Weights of a small GPT-style language model, trained from scratch on English Wikipedia.
Size: 26 layers, 4 heads of 32, 10.9M parameters.
Architecture: LayerNorm before each block, rotary positions, biases, untied embeddings.
Each number is 128 + 24 x the weight over its row's rms, rounded and kept within 0 to 255. Layers, rows and columns count from 0. Numbers have three digits each. The size before them is the row's rms in percent of the matrix's.

# down: layer 11 MLP down (transposed), 768x192, rms 0.105, rows 668-684, columns 0-191
# up: layer 11 MLP up, 768x192, rms 0.148, rows 669-684, columns 0-191
down668 096:120101111148119151093159115184169144097146094133103146154146145120136101146162111140148118109137152135098148157060142141128145099148100159137152158166079150126144123115140136121122135102118149164116133157109154174121145135143159116132130122142130128135100123132078105117094125149177109115103117111101109135074097093102130146145121098110165075107163121131132147119112139130098119145126116131111135137109134106143120126097145088095113156130115098101088096100081130147113123122157119179102151108143130153167116109189099157140134174137125107135116092106092157133122084146155125169
up669 104:129115154095087160124124129155137158186115150085140157093151111125079108133130132110115162109140155103107131123149160137138116104141092121148114116088105138142143173092152162111094103156116077170116108098083093127160121143140147145131082135172127150123115151165178127102157160132116104087091142143163114086122126164081132130169130113086154136105120102129134160140117119138121129111152118168096173118101134146123142092122152157125103124099158089156148115127142129107146139120109131166079142125124167089135149158136091097139094117134133137109113110137123121130112109145104097120
down669 107:113137145150153094094159122094114110136117197118132120111149146089149152089157163130110130125179146136098097112097163108133161140114176098097137116117167165109126141106136137123156099140105120105132105149137094132116134095144148101108170136084149101123182119132092146127149148081103116170142130136130135158106187107107113137090142115185077123152109142168134145157123112103097097122092187124138132120133097104143127141146127109126142135151141157121155150127124159131111123151125112078119109152147144153105146101144120154153162145098119126158137134100150103100124155135092139101
up670 101:114149117135174125119123165109148172166135152104166088133147129168117111141155103123119136142115138115107148103154129149128138117118103089119174112149129170146129125133122103133148137117172122148174147161097104177138139142137110136104082139130089099128103142129111150110158132119150129108106194114117153119078147128098088073137155122099143135129112179135100116110137117105105114132115147099128110149091116095128137129115115154087123103166110138134125075165097134145108087154134096100095103094135138140147131085102156170104140150127098163119099114160120135132120162097096168160
down670 095:144106098099106150130155137139113106080096132135117168075132153123131147137106139152071141115115131171134183130127141080119113136158130133109131134137133132143139133141140105097132088112134144141076140097091149159097157083127075090126148122102153111098133144102146098161082107168106141129153103132162102136157159116155140122163097128162137098140100120104137157150165174155136161131118104132123114100134172130144161115134116090155149140115128163129095128123146165140145174108180186132163136140136111140141124110115119087132104104111119095123115163131155139120154122169138126114
up671 101:100152166106153107173138096104108157136147117130086148153124135107157124106111111127130140133082149129097192096192119126140146140079117150146101097113110107124142131146092137133161148141145111110120125165130084157127070121112123143138123075113125171111132118114133164087131132130116138139131124129099107147125096172122112117156109120104107134123133139180140124141113103146080139111123133145117088157143112130136139073141150142116140150127167141090123128122133138164146156161197114089120131132069136178109127142122116134150087127156085134126094103181122110156106120121124131119
down671 106:109099081145137164095127111129126126158144094112140105122152165127117087135135143115131152166123113193133160127132154157093163128161143139105085084124116126156156129113164124146134108108094134147168096077113119088112145141177160116132115125150146070149128118169141150136097116157151158124100087114171149116134150191108136110103108121186113188148142132114102147118139153139138119130113137124097148126121133148108135122121110079134144143181127110129137186167129134107127149154100132138116086139120163100136155119123146135103109120143150154116104164114129129124140119085109115138
up672 094:146109115111148126117061143167115131104116108135121110104119079123133113113120143122122105130157098162154148134099150116137093132097122144125122129133133097119139169135125159095120095136135103182166134126153100159084139154086111170093095098122157124098127164144088160125120161172095101150144127142146074086123142138077091137152139119158113074107134135104126100112115106138118115150118159161163136168113135123129128133102147087119139195128128114146095147159120107151108120114149126146082125105169135139131084127121089147135140112091139118142147161131133124127104096095095162135
down672 097:130099138141108083139166174099082171119114171138149147140157147129127153125121117134126155117124189103132108135158088153148147094176133113111155172153110109136135087102150103117114136113159121125133110141134191146127148121142147088113126092084095149103151137075104145088118088095109130122118143134153117143134132124173141144121127128149086159085105140144138160122156144137111103112114098059156104150135125150150101131147139140127117088179146106145119110147120104096111130141097148078137115135125108120114162140157139136139153141166114142123139113170126118135181160130145115107
up673 100:152144104133141142103095123131109135114152107152115130123137114115153127103134135108092113145143101111099189111130143114123065124138144168133140154121124099128117106136086164132121075138137146119197118172112145131116124063093109103156134143126121145146113096113138072164161169118127121100127141105133121112165090099139086109151114130095112145132161150114108095154126132157112146124098142165132130119143136158082076116151136112197122112133120103152158114124128089131108197110127181128126110122136149115116134098106142136130103122155164125120176114147156127086124122094121125126
down673 097:088113123106141142145132106102170126117091146102158124095053133103115131127139156149116178125094173114118197146131095151130158107088150106104096109079123149109125120112200106125161143095087091181115104115145063123130139113135144135139138137116153096118135128101114165132125099192131153130125106148103100122120143115098174133151109095111123097109140124108113134107109104130155147123134122084121133102102143159141155143183081172127137149131158104119141121138142130117119129130147126127108149119103113139131120149132123159165121132115134110133098123151117131131169134144135162157
up674 105:126118084085182166155135139143161138103097097166137152123113140126124123069099146113148126125144126107119166127156115123146090114115100142117113140118144147089143116143099076088074113132116106107127117121141145099115110156113102148145115146161106124117126103129141121151095080146168136137130141114103149097134168152110131148166153141105183138146165110110141132149120128119154124114141151164164114117120139150122136114133155156140150100105131126123115150128137127125062121144095118173126149085160143126129153114120071059115121163091120129096093106135122135075105180123099113129
down674 107:128108132139137113139070153116133111154123147167113147126103145118120119123143137100141093116118116117099074090156132087108113158122091120163142129126144157111119143102139132150193149109100145115105135083166156143132144146117149148096157071117154130132084157150125156132167129081114138098148140146174172115102105166086132148121148152154118100143133156156087104107165108116149151111133115090131133189115150128160137118144165103162092140154151120086136118105086145108155117117169120125140150169181121113114125135102114105111129097104124118145126134123086140158134149136131138157
up675 105:145084115086180144144139136101117165160154118141130115121133130097096114111109099122118153144111155143154136176132127151120122084146121182143115106115148095129115076113115099118098157094145109143174150095121143142106165129175136147093140122124116109146078089088079109117115108096124112122122137153104088121174094177129108156101168105164108173148128122129097129169085135144125128131106100147143075160127142180135132152138117120124144137123141141138079109111129134145106158131084137117124134115101123155112122109145116169149084111124131133111077134150135127133110166136126142111
down675 109:119170122174127120101067117150139125122158157113141109112135123117131139121077132170070122148113078105135113087112110143119108102099128138131110166134155169126124180137155166175155131143117132093125157137119098137139128139116102100138137136098133138138132151117142121094127110084097128148121129159144144124143146124087136099141130193131180160119105162067149095113144105116163125152131127120104148124143119098102162141107118110155124126149115113079144109106133155122110115124150115151110124108134122091088112167068105095128126091117117131122170169126119152122100105106163172138
up676 102:190101091132119125105156154138138105169124096132164105156159115143086116120126133099124134176100110106132155151144202143108148189158121149092121157124098145101103152105132093140123119129138099130149147165146132130134156164136115106106145115088122120153136134121166146151151109099145106071135137115127128128163116134174118118110148106114092130156120130103134160145148144120112139119097117175150138112144143141111108134104111114119124110152115119100104154138105111147130143133183116125123150175164141131163137106118079170135177128143120103145172139099151130106162112087184151133
down676 099:126129130120136136121139122105095116121120160104108129149112175162108166117165140103092132082123172131078074096134136129143075082162134128163137078153159124119106119118125143119137136133103129141111147128147119121125131104158129159119123137146138138121089150147089144161132143092124098144155099136149131103125093098108097128156102140109130092117148125149101131120116142121146106081123085115126096137137091101148124119136140133132095164149112162104117169121089173138110112138125096165083119118179156140127097140161106166197092111149185136153096132153134121080155126109117133122
up677 094:151122108089186129141137129150094118075111113087186102149126140117124125126104167128133139124159127162128096143079090109169084105115095093118103134102131148120112109134131123133141120108153134124125151124151117146170104105147091102157119086140104122128151141101112124158145122130163107110134079147148114131134147116157092146091127140114124138142132133123113150130131161184134113075108130104126130094138142067135160114089126142136122108085129195127150125095135114109120139141198097109093151101126127091164130126117125131154124116136094159151114095172124176130131122154147156116
down677 097:111145105141068131141094087115181169138134083145099125124168129122154116196132096111111112120159158142124129108169123118127154144117128145117130107156167118106138142114165137124114152143122146099110162123121111141153102136100173115141135146139122134102126126151134137121090149139085115127087149102099139122138144144152138123186135123132158130125128134124123118099122101119087145159121140095120123166104126149130109137149142130124121136129130059137129083119131145103141104168067116085129138160156116130086150159164125139135107114159131114052167175098093099153121088142132107119
up678 100:159110102127133123137167098104133109137084095121143141138155114151139126144109146161131116146114111149163097155125087149127143079133150110143120162166137139157185156134136117146109141123118134111141058123134154098161136133122146131144100155126101101129149148130154167084106165141080099091138150146111187127132169129107118095080145155158095143111139135120105155161157162106150110081167098163125127127084147127096138154129156140116126142115160116118139101158135146111117096121102129139146149138117115128160110141154088124108074105090088108120159136145084166135136121132090128126
down678 104:159112118097128100117111150143139129111130110129133142135125122143105141148160133114130124121115125108149153128145161116081141161123145092132141114137128115123078131101093144144111128096163136120091163138094134065141131153176135114127137090150160133141130122152118126105139114149132128108187117145123097137119121167123124158148147113105159098139092102123114155117118147142127076148133119121139171127149127149114090062134107083110076142124135146110114121034137163178113126127169124152131166125125183157129135105117085130137189124126121136130138132177153117091127104136186107126
up679 102:138117101144161097107117172157164138149174114127175112137113105141193109172112157145097170122134109127167091104103111127154101105151126161140166104125106131110122140175154132110158160124097156129108119136156075122154103138119125104132149130092113113116116127107088144149126099129144095135132110126136140091147121109123134141117121127109128161114135123110092146120157149120080135117118161137107144145164188132092121147109149106083140111147088087161129113133131139135177115113143141104129133132103150150165161126142101192114144137075121124105171137138126134110161134174149097163
down679 099:108131131074111132110190096097088154102112099170129108089136134137119124150114147117129122106164131122117142125160127084109143170143144142147156142089152143116161164113138148117089092106140104141133158129137147148167138128093115135126097113136139159095143122147145130119130137097132136121125153142116116099087106117169154147134144111154119108144147107156153121144142080168174122141119129183153093162146145139123164108109122088140099133123146131125081139163104161145106134181119081117176128157119163095131129117139154123129126083165152166127098101169138148149107096115110176115
up680 094:070085125168111091134073147158166124133144129139160176162112105082138128158118123097131159132073107137124129113135156104159120100127126116130130125157105153178123102149129137130161118120144153121138102149144128127115150089115132133084171143151104096158130122120094135128130110131159113136123190121083092131092172132085140121097116155120153134154092139097108117119097138151131103112107089128131146137104135084108103100160091129150133150140083131161128108149143138093110157159076143122152136123117098153147134132141125121123152107131156169132121191104137115138106134153134171118
down680 101:138132119137136036093187157095127126102171128138131128141092106131074078136150113177105153097139155141134139107175145123115126101152152121107105118130067113135152139101121160145069131158107171142124140158131159123100129164163141147124146123091126122132129137151120091119164131147090163114135150157141143104119092137137082116129101103128135176134142177136159119156117095135153113117145165122096130110140124127155111118159148140086112148114107104102107146136138129120149123117167132132143099147169134119125149150102159109151140115157113135126163088133153116132097136113164149120
up681 093:151078149092099138162137102131128166107117116128136183117144116165111110126110136114128084113137111115112179108075120120138122090136139115135138134163128119111125163160143131099112147129150152115141117160119164117098118119133081086156121161115135125150119132101116145152133180148153116087129150143147162112105135124094148124144118143126105105136148153115129117172152090123165112074077134091104156143100103156144111139126121144152134141162124118166182138122125176129141135097061144105168128149145131158136118096150116095178129120154128146137194112122119131097125172109143100131
down681 093:113157113115125134119118127110114082147095123136147129092081113108179167145142153158135102155152150143131137067122143121111131136123107106109085138131118135090142123090130103133140136110129167147128169088163091095114143078127114153103127112166148085132136115156105087102131094164126104121146143137119133134148135083108165103163131125120137120108194143140111110109140165156122149091128127129170145108140146110073157115080131114078085153116129145136103121103164116130161097106156161129105151113107125121108139158100116123093157100134125123108088173113132126128094092137099141100
up682 108:108137128117114076146151173099155150155082110138128161137116106150140156179136115090141111071109153180115154111142132102130109116134132149127124148115125125154112111080145143110175158131102129106146130125115132133164100103150094087117110131127152147137110101126157202081125093127083099138139173148144083157115142125106131111171153121063120088163088136138161116120113143134137104124167102123136109115111150099131108129119111115122149146120153130130146118126171156133111142150130092181068133127112129129150140121120115109115113137147122117088101112146106144151168118124094145149
down682 098:167140114138138149127135070167117056122132171119115093076135186127093136096148133165143151161156079107150098124088108149121156144128126143142127087140166132075158135143108143147110127162125125118134139133115132098107134126127154128141115167109136131108130130169100074182115198143121148140126116155104148123124119136153157138095171120182104158106113110120118115149151122119139144131088149132110112061142152132109130121145148114118152118123112120149103146144101101119131130146104121093186123116154118113104115093155134124123149105120164161113153143154131153138112128130138096131
up683 099:124097143185147138118130141116124084102139120158153113141127173119147130137144146161141152139141142106174152124115106117087130165150113176161131130111121128118138140151109078084085136111140106145112106130146139126108136149148061125098128122106105092127145105098147123155103138097091116110088097103086085085106123130181103088176102143174124135102183150129132108107160132139119147121118120124106127118123162154088150148144118116189117119128121154113133175143109103131104134156147133104119132119115152132144146140094139144110147125098144106130151165123107095103059119126122099109
down683 098:116143098076128108151151101124104139155123161110130136100112124091107118107106109135140098155165117177095092128150173183163096118110139110142158106087112140134114149116130146113155128118116117108160127121091136102134120140139154117137144139139134124101123140111123129115108108188141148143174131125156120168110135120117165169070152140127124153176104100139128150140186127074142140120115142166169137123147089114139147067144113153116109133107163112147157127149156138113145170098104116089107088105144117145150120115141122158121131086138108152113152111140161107121181154102124172109
up684 099:171139094111174124097155102128136127181139103122106157096119116117119167148156116121072119137134155098110139116146139128149096139115109125093140091140140128137176121110108103136167114104111158152111160132108100151160119129158097132140160098166132147110130115136187141093139124129117093141158127124181109161140076144122141121128147107135149150075101146166136098107120116105095079135135101111107144121169128122150103126108135135097087092124130100098120141135172143146078170125135114145109136111116135133101086125168131157166114143162082126135128156135122149075146138127147132170
down684 100:106149181119121150152110147125137139104126133142170076111102146145132158098130143120188093125107122156102139099069157156106116128120114122166115192108078107121137119130140165128110113101131116140160150077151139165101148167116134149139087153114138114118197142136136107128150090148153137114132129129089164140110150123137128154121122139143137180108152150103142134152130174108170144122105138118096150135176157140096115110102131166112123111081127101135136113127139148100117130157123147107134091121109166160131136102167094126148153122138106102088107124138159101162116096121134149117